config.yaml
n_layer: 14
d_model: 160
n_head: 2
n_kv_head: 1
head_dim: 64
d_mlp: 640
vocab_size: 2048
activation: "swiglu"
norm: "layernorm"
norm_place: "pre"
norm_eps: 1e-05
positions: "rope"
rope_base: 10000.0
rope_fraction: 1.0
qk_norm: true
attn_scale: 0.125
bias: "none"
tie_embeddings: false
parallel_block: true
init: "uniform"
init_std_qkv: 0.0456
init_std_o: 0.0
init_std_up: 0.0456
init_std_down: 0.0
optimizer: "ademamix"
lr: 0.000648
beta1: 0.9
weight_decay: 0.13
lr_head: 0.00388
grad_clip: 1.0
warmup_steps: 552
schedule: "wsd"
decay_fraction: 0.644
decay_shape: "linear"
final_lr_fraction: 0.0
batch_tokens: 16384
seq_len: 1024
doc_mask: true
train_tokens: 155000000
steps: 9461
dataset: "wikipedia_en"
Each number is 128 + 24 x the weight over its row's rms, rounded and kept within 0 to 255. Layers, rows and columns count from 0. The size above them is the row's rms in percent of the matrix's.

# layer 11 MLP down (transposed), 640x160, rms 0.0893, rows 620-634, columns 0-159
size [ 95 103 102 101 105  96 105  98  97 106  92  99  99  97 102]
[[139 148 124 150 124 130  83 123 142 128  86 114 100 133 145 170 121 104 120 140 136 110 105 122 200 190 128 119 120  99 111 106 185 100  92 128 149 129 130 158 118 124  97 109  90 142 172 167 115  64 155 141 121  96 120 137 116 140 121 147 156 138 126 150 163 118  97 127 138 124 111 148 102 138 179  93 130 118 133 132 156 121 113 136 130 125 105 108 131  97 181 149 128 138 121  99 126 109 173  94 109 123 131 134 132 174 128 157 102  96 118 104 133 128 137 138 102 150 152 115 112 143 141  85 120 123 136 130  86 144 172 159 130  94 117 127 114 157 114 150 159 137 110  79 151 137 128 128  84 125 101 166 148 108 152 140 128 108 124 175]
 [136 164 124 125  92 100 104 145 107 111 122  94 144 124 115 154 117 134 130 137 125  97 116  84 128 136 100 135 124 126 126 121  79 106 141 119 135  99 166 125  79  76 152 149 168 108 133  93 126 116 155 135 144 113 109 104 172 128 151 123 160 119 120 130 153 119 150 255 148 130 118 131 128 150 172 124  83 111 144 117 126 114 102 113 152 104 123 144 141 141 140 127 173 102  94  98 119 126  96 154 153 147 128  89 136 116 115 139 142 139 116 169 122 128 146 128 145 103 162 131 106 152 148 157 115 124 128 117 178 166 145 125  98 129 117 148 151 130 149 112 103 135 125 143 122 126 107 110 170 121 118 157 101 145 111  99 129 154 153 106]
 [147 134 153 120 140 167  90  94 118 152 119 134 114 125 144  84 118 132 109 205 138 152 144 121  69 114 115 126 138 113 151 116 131 120 126 114 103 166 120 122 128 132 136 153 112 103  88 133 129 136 101 101  99 140 144 139 136 121 123 166 145 138 114 124 183 161 151 212 125 171 141 135 131 121 115 115 155 154  89 102 131 130 126 139 109 125 140 123  97 141 131 124 203 166 120 156 138 133 148 106 133 126 105 131 143 164 132 126  99 158 114 129 113 139 127  69 102 155  81 143  93 116 145 116 173 179 115 123 144 122 111 128 107 131 111 102 177 153 167  91 121 115 136  95 110 114 106 131 136 134 134 103 139 108 112 109 141 141 105 100]
 [ 98 122  97  89 143 148  93 133 122 123 129 109 122 138 134 120 161  81 140 118  73 126 113  92 177 122  95 113 132 104 129 123 101 154 141 175 100 149 108  84 162 114 121 127 104 117 101 117 137 129 163 151 129 157 135 131 135 100 145 122 135 150 124 125 127 110 172 174 106 159 136 145 119 112 113 191 133  97 158 122 134 115 191 146 153 139 131 143 134 103  99 114 127 128 161  95 130 102 123 138 135 132 137 139 153  92 138 147 103 131 133 122 129 117 148 136  84 125 133 117 143 130 168 150 171 121 137 125  99 127 133 135 167 111 123  93 109 142 159  94 126 150 104 106 161  82 154 151 219 110 160 141  78 119 116 122 140 120 136 142]
 [123  93 132 133 115 153 131 160 115 127 144 124 174 130 167 171 141 113 116 124 148 141 156 120 155 164 133 127 126 165 109 107 127 109 111 141 114 147 110 120 120  82 138 124 140 104 133 121 129  97 125 111 146 124 127 138 110 156 170 112 133 148 156 144 116  90 153  90 131 159 126 120 106 122 189 149 138 143 119 122 172 133 172 181 122 128  90 115 140 197 143 132 141 116 121 155 157  78 117  75  93 154 142 118 176 103 117 107 134 107 118 100 127 148 127  92 100 119 103  98 138 131  85 134 156 136 144 161  94 116 142 138 116 101 146 102 123 121 174 105 151 125 145 120 113 101 111  62 150 112 133  83 167 145  99 109 117 129 162 121]
 [123 138 118 151 124 129 125 148 135 147 134  95 123 148 127 113 149 113 146 130  96 107 141 116 105 115 132 148  97 144 123 182 148  98 107 110 114 136 143 125 103  82 138 150 158 114 145 107 127 137 134 136 158  97 124 153 103 102 152 180 151 138 152 134 138 139 167 131 110 145 116 124 159 121 131 103 116 140 139 125 102 108  90  57 125 136 158 111 132 138 109 116  97 122 106 108 150 173 137  93 148  96 111 150 157  85  84 131 110 131 115 149  63 127  87 171 131 121 136 158 152 119 173 129 134 129 115 156 138 143 174  92  84 111 140 115 119 138 180 155 180 162 124  96 123 101 146 138 137 143 144  78 114 145 154 113 155 136 102  76]
 [126 109 117 122 140 112 141 154  82 110 173 147 118  93 115 171 141 134 144  99 139 107 123 151 130 113 165 112 142 117 118 140 120 110 126 138 119 124 139 131 173 143  70 147 116 129  92 122  85 147 140 107 144 118 108 130 179 115 133  98 102 161 168 130 130  97 131 176 124 147 126 121 116 131  71  93 163 113 107 163 135 105 118 146 142 111 134 148 142 129 133 158 144 154 132 134 121  97 100 145 130 150 134 128  86 131  93 130 137 117  89 170 140 133  85 127 158 149 119  79 119 135 181 152 136 144  87 165 130 130 110 170 123 102  62 171 101 141 171 123 139 130 145 104 142 106 130 133 160  93 149 116 116 176 135 134 153  88 113 126]
 [133 122 130 127  92 109 106 149 108 130 120 134 106 184 144 162  92 163 139 158 126 140 126 117 123 104 116 102 114 145 110 142 154 154 142 143 101 100 116 112 169 141  92 139 140 131 135 133 134 137 118 140  98 126  70 172 156 155 104 117 140 147 135 170 130 127  58  59 126  67 147  95 109 145 145 166 118 129 148 124 128 111 147  99 127 123 131 145 112 174 133 132 145 124 147  98  86  93 121 183 164 110 131 113 132 125 112 118 128 133 147 163  92 136 143 174 145 166 141 120 130 177 128 127  78 128 148 130  93 161 126 107 141 122 109 147 109 147 126 107 132 129 137 120 178  84 115 140 160 116 132 102  94 102 136 124  88 130 111 140]
 [129 127 160 101 113 106  93 116 112 118 114 124 119 119 110 166 110 105 128 142 115 135 133 107  56 177 118 178 151 129 143 152 145 112 119 132 114 122 126 148 102 121 125  97 136 135 129 131 176 138 193 125 123  90 144 128 122 115 151 125 135 173 143 138 133 124 113 129 116 107 145 105 138 146 136 104 146 162  69 122 120  96 113  66 148 131 154 118  82 141 121  99 127 121 119 133 133  99 110 121 141 123 120 171 136 151 136 122 164 144 144 132 141 141 138 135 140 139 178 111 129 163 102 140 134 141 134 123 130 123 164 117 109  89 126  82 147 138 173 127 146 124  97 102 105  90 106 107 189 106 167 109 113 123 143 139 220 113 108 123]
 [140  87 120 156 127 133 136 178 105 141  97 161  82 121 159 137 138 114 133 134 144 129  93 106 156 147 147 125 110 124 142 127 139 125 136 107  82 101 145 143 131 110 140 105 139 111 137 126  96  89 148 169 128 106  59 113 128 121 144  98 114  85 130 142 100 137 100 236 140 151 141 155 117 115  81 127 126 136 164 126 111  98 145 150 166 136 126 155 126 185 150  99 146  96 112 108 132 144 140 116 140 134  91 125 162 164 157 154 117 127 167 136 139 108 114 141 116 135 158 117 117 123 140 104 112 118 134 100 111  98 125 107 130 135 119 144 122 129 143 154 159 121 120 110 142 124 121 113 215 110 121 131 146  94 120 151 129 110 155 143]
 [113 135 164 165 126 137 118 136 147 156  98 108 122 142 153 170 153 146 121 133 122 138 118 131  58 108 113 141 145  95 119 139  52  88  98 164 130 135 141 112 118 134 153  95 160 136 111 116 145 132 123 124 139  84 136 106 124 153 136 132 160 138 128 137 149 184 107 158 124 135 107 157 109 119 108 139 126  91 124 107 162 123 145 132 116 113 109 164 141  95 163 148 110 160 171  84  94 119 168 141 141 113 145  99 122 145 123 148 146  71 110 105  95 120 133 156 126 124 135 143 125 125  81 138 134 129 135 139 118 103 126 130 151 139 106 136  84 154 105 102 121 164  93 135  97 149 157  88 191  86 110 108 138 140 107 137 116 134 168 151]
 [100 116 128  94 103 139 145  94 167  97 119  95 136 127 111 121 120 120  86 172 128 135 138 155 146 107 147 161 121 152 150 126  99 131 100 114 136 152  85  84 111 117 141 132 152 165 142 132 124  68 166  99  94 135  72 145 147 146 101  98  94 134 133 116  89 130 114  76 141 146 138 118  93 148 112 121 127 129 139 121 123 137 184 154 161 133 100 118 150 119 153 147 154 138 156 144 112 160  97 122 142 123 126 142 110 139 129 157 167 115 107 126 104 128 104 164  97 127 145 156  97 110 109 144 199 135 158 130 141 162 139 113  85 121 123  99 121 155  90 127 121 115 140 129 169 129 154 129 103 104 142 124 137 132 179 130 181 134  95 140]
 [158 132 148 117 111 124 161 137 139  93 142 129 144 157 105 170 147 147 141 118 112 140 112 111  60 127 134 125 159 110 135 122  65 112 150 136 120 125 123  98 152  93 105 135 169 107 149 158  99 162 141 130 129 130 117 150 120 155 157 111 110 109 140 121 133 129 126 151 163 135 129 138 128 152 104  86 106 146 103 125 108 112 151 153 172 170 104 132  77 139 126 172 174 151 121 131 107  92 121 149 142 157 119 116 145 126 154  94 134 163 103 143 173 147 106 131 166 112 164 132 107 138 144 106 109  96 124 142 114 116  95  65  81  85 147 119 112 123 127 107 128 130 102 114 119 120 110 140 203 177 115 111 132 111  97 110 124 126 120 153]
 [160 119 132 162 125 133 148 127 139 140 103 141 128 126 160 117 125 124 121 110 116 105 144 140  96 116 103 126 126 192 134 128 117 131 118 127 124 149 125 126 157 140  87 148 136 118 151 127 124 101 140 154 102  97 104 116 144  90 136 146 120  79  94 100 109 156 137 167 110 163 150 136 120 147 143 139 122 128 164 151 124 124 126 133 107 135 137 124  99 124 148 118 118 166 143 171  91  81 167  57 117 171 140 139 149 130 113  89 135 107 119 119  82 126 110 198 184 166 140  96 135 165 144 135 127  99 158 151 140 104 102 122 142  72 116 166 146 101 132 158  83 155 123 118 120 147 115 121  96 112 112  76 121 123 165 112 138 139 114  89]
 [127 140 128 140  90 117 103 117 108 114 131 117 134 126 103 142 152 128 163  99 117 101 135 117 144 147 138 113 125 136 114  94 173 146 133 151 154 121 111 116 147 132 153 154  79 124 132 165 132 142 152 106 140 120 127 146 143 157 120 118 147 120  95 101 115 130 118 204 112 114 134 159 115 136 128 164 109 110 122 128 119 117 117 144  88 118 100 112 141 146 131  89 129 184 159 109 123 134 106 135 116 153 132 162 147 151 126 120 156 104 170 138 125 104 161 149 122 126 143 129 122  99  90 115  67 138 118 164  85 141 149  79 183 151 152 128 112 114 145  65 137 126  97 134  75 127 146 123 218 148 114 158 145 130 149 116 106 102 107 153]]
# layer 11 MLP gate, 640x160, rms 0.0995, rows 621-634, columns 0-159
size [103 100  93 114  93 109 100  96  95  91 104  94  99 101]
[[112 126 164 141 150 155 147 161  91 140 141 121 104 169 168 114 137 125 127 118 120 135 125 112 153 129 159  77 146 112 118 121 135 117 146 115 128 137  87 167 140 145  87 179  85 136 144 157  97 126 166  71 152 106 128  86 154  85 142 168 104 115 131  96 126 165 184 118  89 167  94 146 154  97 138 121 135 145 119 148 150 148  96 105 126 105 137 105 152  81 114  81 109 107  70 107 143 120 127 100 108 139 131 106 126 146 113 105 130 119 153  75 165 136 157 166 111 118 136  99 155 129 134 121 140 141 156 152 150 150 102 143 164 141 148 121 140 128 108 113 141 110 103 136 105 147 125 143 129 129 133 172  95 114 108 125 151 129 115 134]
 [159 144 128 157 148 126 138 132 108  97 139 112 149 106 100 138  88 135 135 112  72 155 113 120 137 171  94 128 100 167 124 121 123 158 145  96 132 108 106 110 104 165 139 140 183  69 127 137 182 169 153 101 117 123 124 119 111 112 119 160 128 134 103  80 122 135 120 121 122 139 145 135 115 134 147 154 127 183 127 155 121  98 140 109 117 138 137 127 122 146 123 141 133 110 152  78 103 110 148 135 141 152 128 162 188 166 140 164 124 125 114 163 127 117 157 114 148 153 120  85 129 163  85  90 111 108  99 139 112 158 138 147 119 119 124 130 130 123  80  94 133 138 147 135 141 123 102 143 117  83 137  84  78  96 132 119  80 154 103 109]
 [152 129 155 105 131 139 134 113 156 118 135 159  94 164 109 124 113 129 111 114 174 140 151 178 171  78 142  96  91 180 102 155 117 164 126  97 140 141 140 153  86 124 137  93 144 115 142 114 107 149  98 143 148 117  84 100 122  96 116 204 137 119 146 136  98  90 148 121 115 124 130  97 165 128 129 104  92 160 126 119 137 130 109 136 131 135 181 121 154 118 139 140 107 115  91 131  62 102 112 140 112 123 168 145 120 140 146 139 114 167 140 164 133 166 122  96 153 123 135 162  95 109 146 119 134 143  90 144 106 165 129 160 116 122 123 166 140  95 108 182 134 125 125 127 128 108 116  95 125 119 132 139 107 117 154 110 144 140 110 124]
 [187 105 139 101 145 149 130  91 133 132 144 149 141 114 110 134 189 133  81 156 149 171 114 129 131  96  95 140 156 123 146 117 129 127 115  90 139 140 132 160 130 167 131 106 153 183 132 126 103 114 116 133 137  95  77 121 135 127 128 122  99 130 118 158 153  79 146 124 154 114  90 167 154 147 145 123 129 135 149 137 127 111 110 112 144 142 150 120  94 122 131 130 104 117 134 125 132 136  89 168 138 131 152 123 141 142 104 111 112 165  95 164 137 113 137 133 146 105 121 116 164 163 120 105 145  92 108 165 128  88 117 129  41  86 132 116 125 119 168 173 156 141 120 124 118 109  82 110 102  93 146 125 137 135 146 108 182 137 131 151]
 [ 93 111 179 139 145  89 176 125 155 106 107 103 112 137 129  81  87 131 121 127 143 133 154 107 126 155  95  93 122  72 137  86 141 142 129 156 133 105 156  95 128 126 138 104 140 126 121 184 142  99 155 118 129 137 177 122 119 108 124 129 123 122 123 120 162  83  62 137 171 146 105 130 155 143 149 129 108  87 128 129 155 116 144 156 119 106 135 106 170 142 110 154 120 108 128 140 125 156 140 101 135 139 133 118 132 180 139  99 136 130 165  99 114 109 128 148  61 145 177 108 114  96 102 103 130 149 149 129 141 123 115 110 141 148  86 112 105 135 143 120 150 155 157 138 154 130 162  67 109 150  95 114 136 126 142 129 137 117 138 146]
 [144 163 122 116 155 133 129 134 111 135  89 165 141 130 164 147 149 136 154 117 147 148 101 131 101 148 144  97 112 149 133 150 114 124  92  91 141 152 120 161 119 123 101 114 152 150 133 151 117 161  97 175 113 142 133 143 134 116 113 165 123 108 137 111 135 113 127  96 113 113 101 146 165 128 131 121 122 136 155 142 123 172 124 145  94 127 136  91 166 169 140 109 112 101 130 142 100 171 124 144 164  93 121 116 126 153 156 148 157 163 177 125  67 118 165 129 121 135 113 160 152 142 101 125 102  92 161 165 110  92 122 150 103 133 102 107 101 102 131 127 136 121 177 116 138  96  84 166 113 154 162 109  89  81 115 127 198 116 139 139]
 [153 146 114 121 137 114  98 142 121 189 120 139 122 117 154 133 114 114 157 158 128 141 127 138 130 131 126  97 152  95 115 130 141 124 145 153 182 116  98  97 176 135 131 124 134 119 110 143  82 109 140 137 149 123 145 136 184 113 130 136 115  99 145 111 149  78 140 114 137 134 114 150 125 120 117  91 162 163 152  70 139 112  97 109 114 155 147 167 138  76  61 124 129 114 157 103 151 124  98 144  92 144 139 140 130 152 103  99 138 133 130 122 164 100 115 116 100  92 135 132 149 144 165  75 140 133 145 128 174  96  93 138 130  92  93 135 157 112 132 117 146 104 144 117 159 126 139  83 123 146 172 113  95 132 119 150 184 111 140 108]
 [122 154 132 127 118 147 188  77 106 137 170 137 128 118 106 126 145  85 142 167 150 110 137 116 141 132 126 122 129 159 138 155 150 110 146 124 157 112 156 176  95 170  92 106 185  70 105 120 136 165 183 103  93 137 100 122 122 145  95 120 159 102 115 159 117 109  98 117 112 147 117  95 145 137 140 101 103 143 144 147 147 119 123 147 111  99 131  92 149  84 171 143 120 103  99 113 140 134 170 143 121 140  90 127 124 116 111 146 158  77 138 101 135 155 161 173 153 133  99 125 101 157 102 112 133 142 153 133 111 106 101 164  91 150 122 112 145 158 135 114 115 110 155 110 149 154 114 148 132 136 131 117 122 144 109 100 125  88 107 122]
 [ 96 109 143 112  79 112  75 130 126 118  95 118 128 114 104 145 170 118 112 142 135 128 132  96 124 116 134 156 100 178 105  97 167 132 117 116 115 115 129 142 113 161 151  87 130 112 148 112  93 107 114 128  87 111 155 125  88 109 157 144  98 116 125 149 134 147 124 149 135 126 170 140 125 115 128 106 152 114 122 173 141 109 111 142 123 103 101 135 122 144  95  88  92  79 118 130 103 165 168 161 136 140 140 155 148 154 189 102 113 134 121 138 159 107  92 146 137  92 133 120  69 127 118 129  88 130  91 143 138 108 124 147  98 102 136 152 130 140 146 125 110  73 164 163 137 160 110 115 130 153 115 124 112 136  79 109 170 158 121 167]
 [131 154 133 141 119 119 159 125 149 114 151 144  93 129  81 157 107  97 115 137 124 160 158 127 145 127 192 144 191 129 142 106 105 139 126 152 130 110 153  83 124 111  98 129 114 124 127 141 131 145 101 140  82 118 149 163 151 183 121 131 133 138 114  93 120 134 153 126 115 112 153 166  94  99 119 129 124 155  99 107  85 132 123 169 153 102  90  85 119 165  82  89 155 161 160 126 114 143 136 126 131 125  65 139  96 133  94 126 102 155 139 127 140 131 117 129 117 116  97  75 164 114 154 122 155 141 104 128 145 122  92 123  85  82 145 140 108 119 127 122 135 142 120 148 120 134  91 164  91 149 103 134 122 115 135 121 100 172 145 127]
 [135 151 133 144 120 117 171 157 136 111 122 121 117 104 128 132 143 147 144  64 166 123 147 147  98 111 123 130 129 129 137 120 138 155 133 154 143 139  81 147  98 168 113 152 120 114 126 101 114 133 122 150 136 140  94 132 123 148 144 119 114 155 102 108 134 118 109 136 153 123 124 202 125  89 130  81 119 151 141 129 165 154 124 122  94 126 108 142 157 134 135 134 125 118 123 157 144 160 131 129 167 119 162 155 160 137  81  48  80  89 101 105 111 116 127 157 142 140 146 113  84 192 191 127 126 166 111 122 143 136 125 134 104 102 105  69 131 128 110  93 125 110 134 113 115 118 121 152 104 124 100 132 128 116 125  86 173 117 130 151]
 [100 117 145 136 100 117 117  97 103 118 128 140 118 100 107 175 142 133 131 110  95 146 158 125 138 124 144 128 160 115 151 117 152 142 123 111 142 158 127 121  89 175  97 148 160 155  95 113 146 142 104 155 119 141 136  91 130 189 167 128 132 122 129  86 138 100 111 100 133  97 119 154 105 105 123 181  97 136 137  99 105 153 120 140 146 139 110 136 142 125 107 164  76 144 144 151 161 162 161 156  94 169 135 113 132 116 107 105 147 114  62 125 156 135 162 131 138 111 161 152 102 165 128 101 170  75 127 165 148 149 108 134 114  90 169 122 156 137 126 143 102 119 111 144 114 106 133 140  93 114 170 131 163 136 150 118 154 102 107 116]
 [151  81 165 145 119 107 132 106 156  77 149 115 141 131 109 128 102 145 136 132 117 147 118 116 192 134 111 113 131 129 104 136 135 114 118 136 142 149 144 128 127 117 163 125 139 113 143 115 145 123 143 115 119 121 184  84 128 131 156 162 147 135 123  76 110 137 112 129 117 149 169  99 142 114 167 137  99 103 148 130 169 151 122 127 128 137 144 120 108 122 150 134  80  80 115 106 152  77 125  67 139 163 140 146  89 161 101 120 161 178 117 151 129  84 118 181 102 122 119 145 103 145 120 133 124 144 162 115 115 101 115 122 133  93  80 121 114 116 100 131  79 121  97 192 137 151 110 145 146 158 111 100 112 154 112  98 138 152 130 135]
 [104  90 134 138  98 152 170 141 149 124 153 166 134 137 131 142 165 145 121 122 123 132 129 141 158 172 124 103 127 164 120  99 124  80 109 118 132  94  99 139 186 134 121 151 157 104 108 145 138 121 160 112 166 134  88 118 102 142 152 107 110 139 100 164 109 161 131 109 112 117 157 155 135 150 142 146 107 123 112 130 144 150 133 163  97 122 146 123 125 167 143 131  99 134 100 104 114 132 132  70 119 100 112 122 179 173 121 140 138 153 155 140  92  90 159 155 166 141 130 149 147 135 121  94  79  84  88 112 117 117 114  87 153 152 133 110 131 123 119 109 144 150 111 168 148 144 129  95 143 155 154  68 149 156 144  92 112 132 146 156]]
# layer 11 MLP up, 640x160, rms 0.094, rows 621-634, columns 0-159
size [102 100  97 108  95 104  96  96 103  92  98  95  97  96]
[[124  99 132  45 160 135 141 121 137 142 130 130 114 140 152 120 150 136 124  94 115  92  95 143 142 126 174 104 160 146 131  99 127 117 125  83  81 134  80 166 136 143 162 157 108 172 170 167 145 127 121 142 134  93 117 118 137  85 135 173 151 148 141 108 121  89 148 125 126 129  98 147 142 116 113 133 122 105 145 100 128 118 112 185 136 143 118  81  85 121 183 127 140 131 134 150 141 131  91 117 107 111 120 124  97  96  93 121 127 139 129 124 117 115 124 157  87 104 164 163 100 129 124 162 144 126  99 172 148  80 120  90 152 100 124 157 129 148 147 128 100 132 105  99 127 104 111 145 135 135 113 152 117 160 133 107  90 124 127 140]
 [114 116 121 110 142 103 106  83 141 162 158  91 134 127 169 133 103 132 145 137 134  87 107  95 153 113 160 135 134 148 135 173 106 114 202  86 103 160  78 110 108 152 114 101 147  99 130 122 132 146  83 102 155 100 124 170 110 135 113 100 125 136 139 132 137 127  88 125  96 141 172 110 126 114 148 151 157 157 156 139  87 138 126 107 121 142 136  77 125 134 135 155 113 127 137 155 147 123 131 125 125 135 148 129 164 158  76 119 135 141 102 132 102 147 115 113 143 151 142 118 112 108 149  96 110 180 120 154 113 130 123 145 127  96 123 158 164 135 135 135 107 167 194  92 130 143 119 128 135 177 109 104 108 139 132 174 147 123  91 131]
 [121 155 130 129 152 161 149 132 130 116 118 155  83 112 164 104 140 117 136 153 148 142 152 156 130 124 135 136 125 149 100 145 123 128 101  86 110 126 182 110 124 132 149 147 154  95 193 132 119 156 132 136 134 131 161 150 143 122 158 126 163  96 151 108  74 123 138 121 100 117 158 123 127 131 116 122 130  92 155  96 129  69 106 152 173 120 131 136 144 105  78 106 124 125 140 165 122  96 127  84 131 128 145 151  93 154  95  83 176  97 115 151 124 101 121 103 112 145 108 155 157 105 136 140 147 140 114  89  71 133 145 168 176 131 115 116  77 147 104 111 154 173 142  99 140 122 134 113 108 123 155 149 108 113 139 106 113  98 126 108]
 [164 148  90 124 134 125  99 145 119 171  69 166  92 111 116 142 126 149 112 130  90  83 151 100 112  94 150 165 115 179 103 137 145 110 137 131 136 145 133 144 101 101 153 149 115 113 102 114 141 105 101 107 124 143 113 100 105 130 141 147 131 120 142 147 129 156 121 145 105 141 135 115 155  77 114 117 148 119 127 110 141  77 112 126 135  81 127 128 141 104 139 158 154  70 125 143 170 136 104 112 102 126 209 159 133 127 116 133 155 114 168 113 134 132  98 140 144 103  92 114 122  99 181 157 136 118 117 142 115  80 135 170 131 149 100 119 122 139 122 146 124 147 146 108 144 142 101 150 131 166 147 170 128 128  98  77 157 127 124 125]
 [121 141 128 125 134 187 156 199 142 110 110 138 155 131 112 154 133 134 145 112 120 111 133 123 126 123 103 160 129 107 101 114 163 130 125 124 145 115 117 139 111 146 181  93 122  90 109 137 155 143 104 117 107 154  89 163 138 131 133 106  97 156 138 105 156 129 169 123 154 111 110 113 112 166  92 132 124 113 129 102 129 118 148 121 109 112 106 100 125 103 138 144  90 122 161 129 129 126 107 145 156 147 126 102  90  94 131  94 154 140 169 215 144 136 103 141 139 115 140 114 124 139 153 116 147 144 143 107 124 161 133  92 138 126 162 147 122 136 104  99  91  87 128 126 174  95 119  70 166 113  79 126  90  83 132 133 132 144  88 115]
 [110 152 127 102 123 146 105 146 128 157 150 137 115 129 116 178 157  90  91  94 141 118 120 131 120 125 134 114 127 157 146 140  96 138 102 145 192 117 136 119 108 169 146 104 121 122 145 104 158 157 119 119 121 119 138 174  67 127 154 166 140 130 164 121  95 152 144 122 132 114 184 174 118 127 134 147 137 134  87 124 154  94 123 156 126 120 123  79 133 139 171 134 148  96 129 132  98 139 114 123 113 109 160 155 136 109 142  82 120 160 149 102 143 146 146 135 110 116 175 146  98 130 118 170 124  55  81 136 109 124 102 146 154 150 167 129 118 140 165 129 150 159 123 118 146 136 138 119 135 110 114  86 103 109 155  93  87 131 134 154]
 [117 136 101 130 113 144  89 149 139 129 125 126 128 167 123 160  89 133 107  80 115 122 159 115 161 115 156 116 118 128 108  99 140 121  93 114 110  89 125 129 149 112 138 115 105 144 138 129 161 200 140 122 181 158 154 176 102 126  66 112 155 110 128 170 145 124 118 146 143  98 161 110 118 101 124 147 141 102 149 156 117 129 163 122 131 103 128 177  93 150 117  74 113 172  95 147 119 126 149 127 114  97  94 104 117 112 112 110 120 155 159 180 136 131 144 117 139  94 103 123 122 121 180 139 146  93 132 132  95 127 128 143 109 119 130  93 134 158 125  95  97 145 108 129  95 109 130 141 115 144 143 118  74 112 104 164 144 152 108 102]
 [128 161 122 124 130 130 117 149 160 106 154 155 111 113 124 115 128 127 127 146 145 134 138 161 116 123 104 181 146 146 142 151 144  97 156  72 101 148 111 132 105 112 107 138 138 125 103 147 179  92 155 102 120 112  82 120  93 138  82 106 117 114 141 142 110 142 124 134 110 108 143 126 129 154 127 116 196 114 118 138 152 143  99 122 109 137 167  96 111 137 160 103  97  93 132  90 139 147 125 135 112 154 125 167 107  97 150 119 148 145 158 166 135  82 114 139 107 110 123 151 138 145 111  94 170 137  74 129 173 132 127 112 100 135 142 112 151 159 161 200  87 127 105 122 104 128 118  96 127  89 124 170 107 140 165 154 109 155 124 119]
 [131 148 118 116 146 125 120 153  73 120  62  87 157  83 108 136 145  97 137 127 114  65 106 137 141 148 138 140 170 146 118  94 143  99 109 142 135 189 143 125 129 102 140 106 142 105 133 160 116 139 124 147 130 131 131 172  84 173  98  92 140 151 130 120 116 142 133 122 102 113 147 142 110 145 151  91 153 105 163 139 146 168 134  91 150  90 162 116 125 158 114 107 109 119 136 140 144  95 169 163 153 147 142 128 108  86 111 107 154 161 115 148 179  93 133 120 163 139 161  95 101 140  99 137 102  95 106 150 123 129 136 149 138 147 142  99 129 133 145 109  93 121 147 160 131 152 134 107 128 147 113  85 105  95 141 116 138 134 110 141]
 [ 99 150 128 119 118 110 135 101 153 173 118 133  88 125  98 182  78 107 143 144 181 124 114 142 129 157 165  85 145 127 147 143 125 119 129 146 164 103 134 116 143 128 118 139 165  99 157 127 141 153 134  70 109 113 115 146 155 122 111 158 124 125 136 119 113  96  95 102 125 106 159 119 101 114 115 162 154 136 136 135 139 115 126 121 117  74  79 125 138 121 104 111 117 114 129 158 134 137 122  88  96 151 118 125  97 147 129 130 109 161 109 122 175 102 132 119 118 142 115 159 187 102 122 122 182 146 142 176 142 159 123 118  65  65 153 150 124 165 153 131 124 165 139 131 134 130 111 153 156 118  97 118 109 148 135 134 116 152  94 113]
 [114 142 161 122 151 126 104 113 120 125 137 164 146 149  70 150 151 120 132 130 178  89 145 151  90 127  83 159 113 109 157 124 148 132  90 140 136 138 148 128 125 181 132 148  85 161 161 125 163 121  99 149 117 121 151 112 146 142 149 145  77 117 139  66 109 152 165 108 138 105 126 121 132 106 151 163 150 117 113 114  97 115 112 115  91 103 142 161 100 149 116 158  97 171 121 119 126 154 129 164 132 124 151 116 135 102 136 124  73 125 120 152 154 112 131 178 127 128 135 134 121 148 139 138  94 154 108 152  97 142 129 148  86 166 122 103 113 126 134 176 133 125 170 105 122 172 134 139 111 100 130 122 157 130  76 147 116 101 106 163]
 [ 97 140 115 113 135 120 156 117 147 139 112 149 131 114 160 113 162 126 147 112 141 117  89 133 161 107 174 168 145 129 136 124 144  99 150 179 182 116 157 160 137 128  76 127 120 118 160 149 119 140 133 107  95 125 143 137 106 116 124 149 149 173 113  74 152 114 139 117 158 151 136 106  78 106  57 156 199 108 111 128 119 108 108 124 149 155 140 144 137 130 129 114 133 145 103 121 128 118 136 156  97 133 150 112 152 120 137  94 146 136 147 152 110 132  94 109 132 123 107  85 174 132 142 142 116 102 146 156 123  87  89 131 123  78 119 112 133  80 129  81 171 121 127 145 117 152 118 122 122  88 101 110 137 137 124 114 159 130  93 152]
 [114 102 156 120 151 121 145 132 142 148 110 147 137 125 131 119 134 162 104  91 105 106 175 135  84 147  85 148 149 145 125 109 155 113 113 142 144 128 165 145 113 128 149 148 105  91 146 126  99 128 117 143 150 101 112 105 138 158 111 117 117 111 104 120 153 137 141 124 115 160 159 134 153 125 127 141 102 137 162 140  93 103 165 158 113 145 168 151 137 134 105 127 123 122 120 150  84  90  97 107 133 134 162 153 104 100 150 144 136 134 127 130 142 106 141 187 157  56 147 106 120 167 142 128  84 132 157 145 194 101 146 128 101  78  99 159 170 113  81 116  94 117  85 121 116  97 145  84 124 122 138  99 137 143 153 130 103 126 102 112]
 [135 160 129 135  72 133 156 134 130 106 141 195 131 113 124  85 157 134 133 103 170 105 135 143 101 131 122 125 101 156 138 116 150 147 136 134 146 114 135 169 124 154 160 156 134 127 124 184 140 140 127  84 123  92 165 124 165 114 143 157  90  89 139 141 120 180 121 121 146 129 105 138 114 102 132  99 110 143 178 125 153 116 145 102 141 108 115 151 143 119 145 134 124 140 170 114 174  73 145 132 122 128 105 152 129 103 130  89 108 120 132 192  62 139  92 140 109 146 127 114 134 131 169 100 153 131 119 120 108 127 176 148  86 128 135 112 130 145 119 113  85 118 114 106 164  79 126 131 107 125 113 135 154 137 101 138 131 122 142  98]]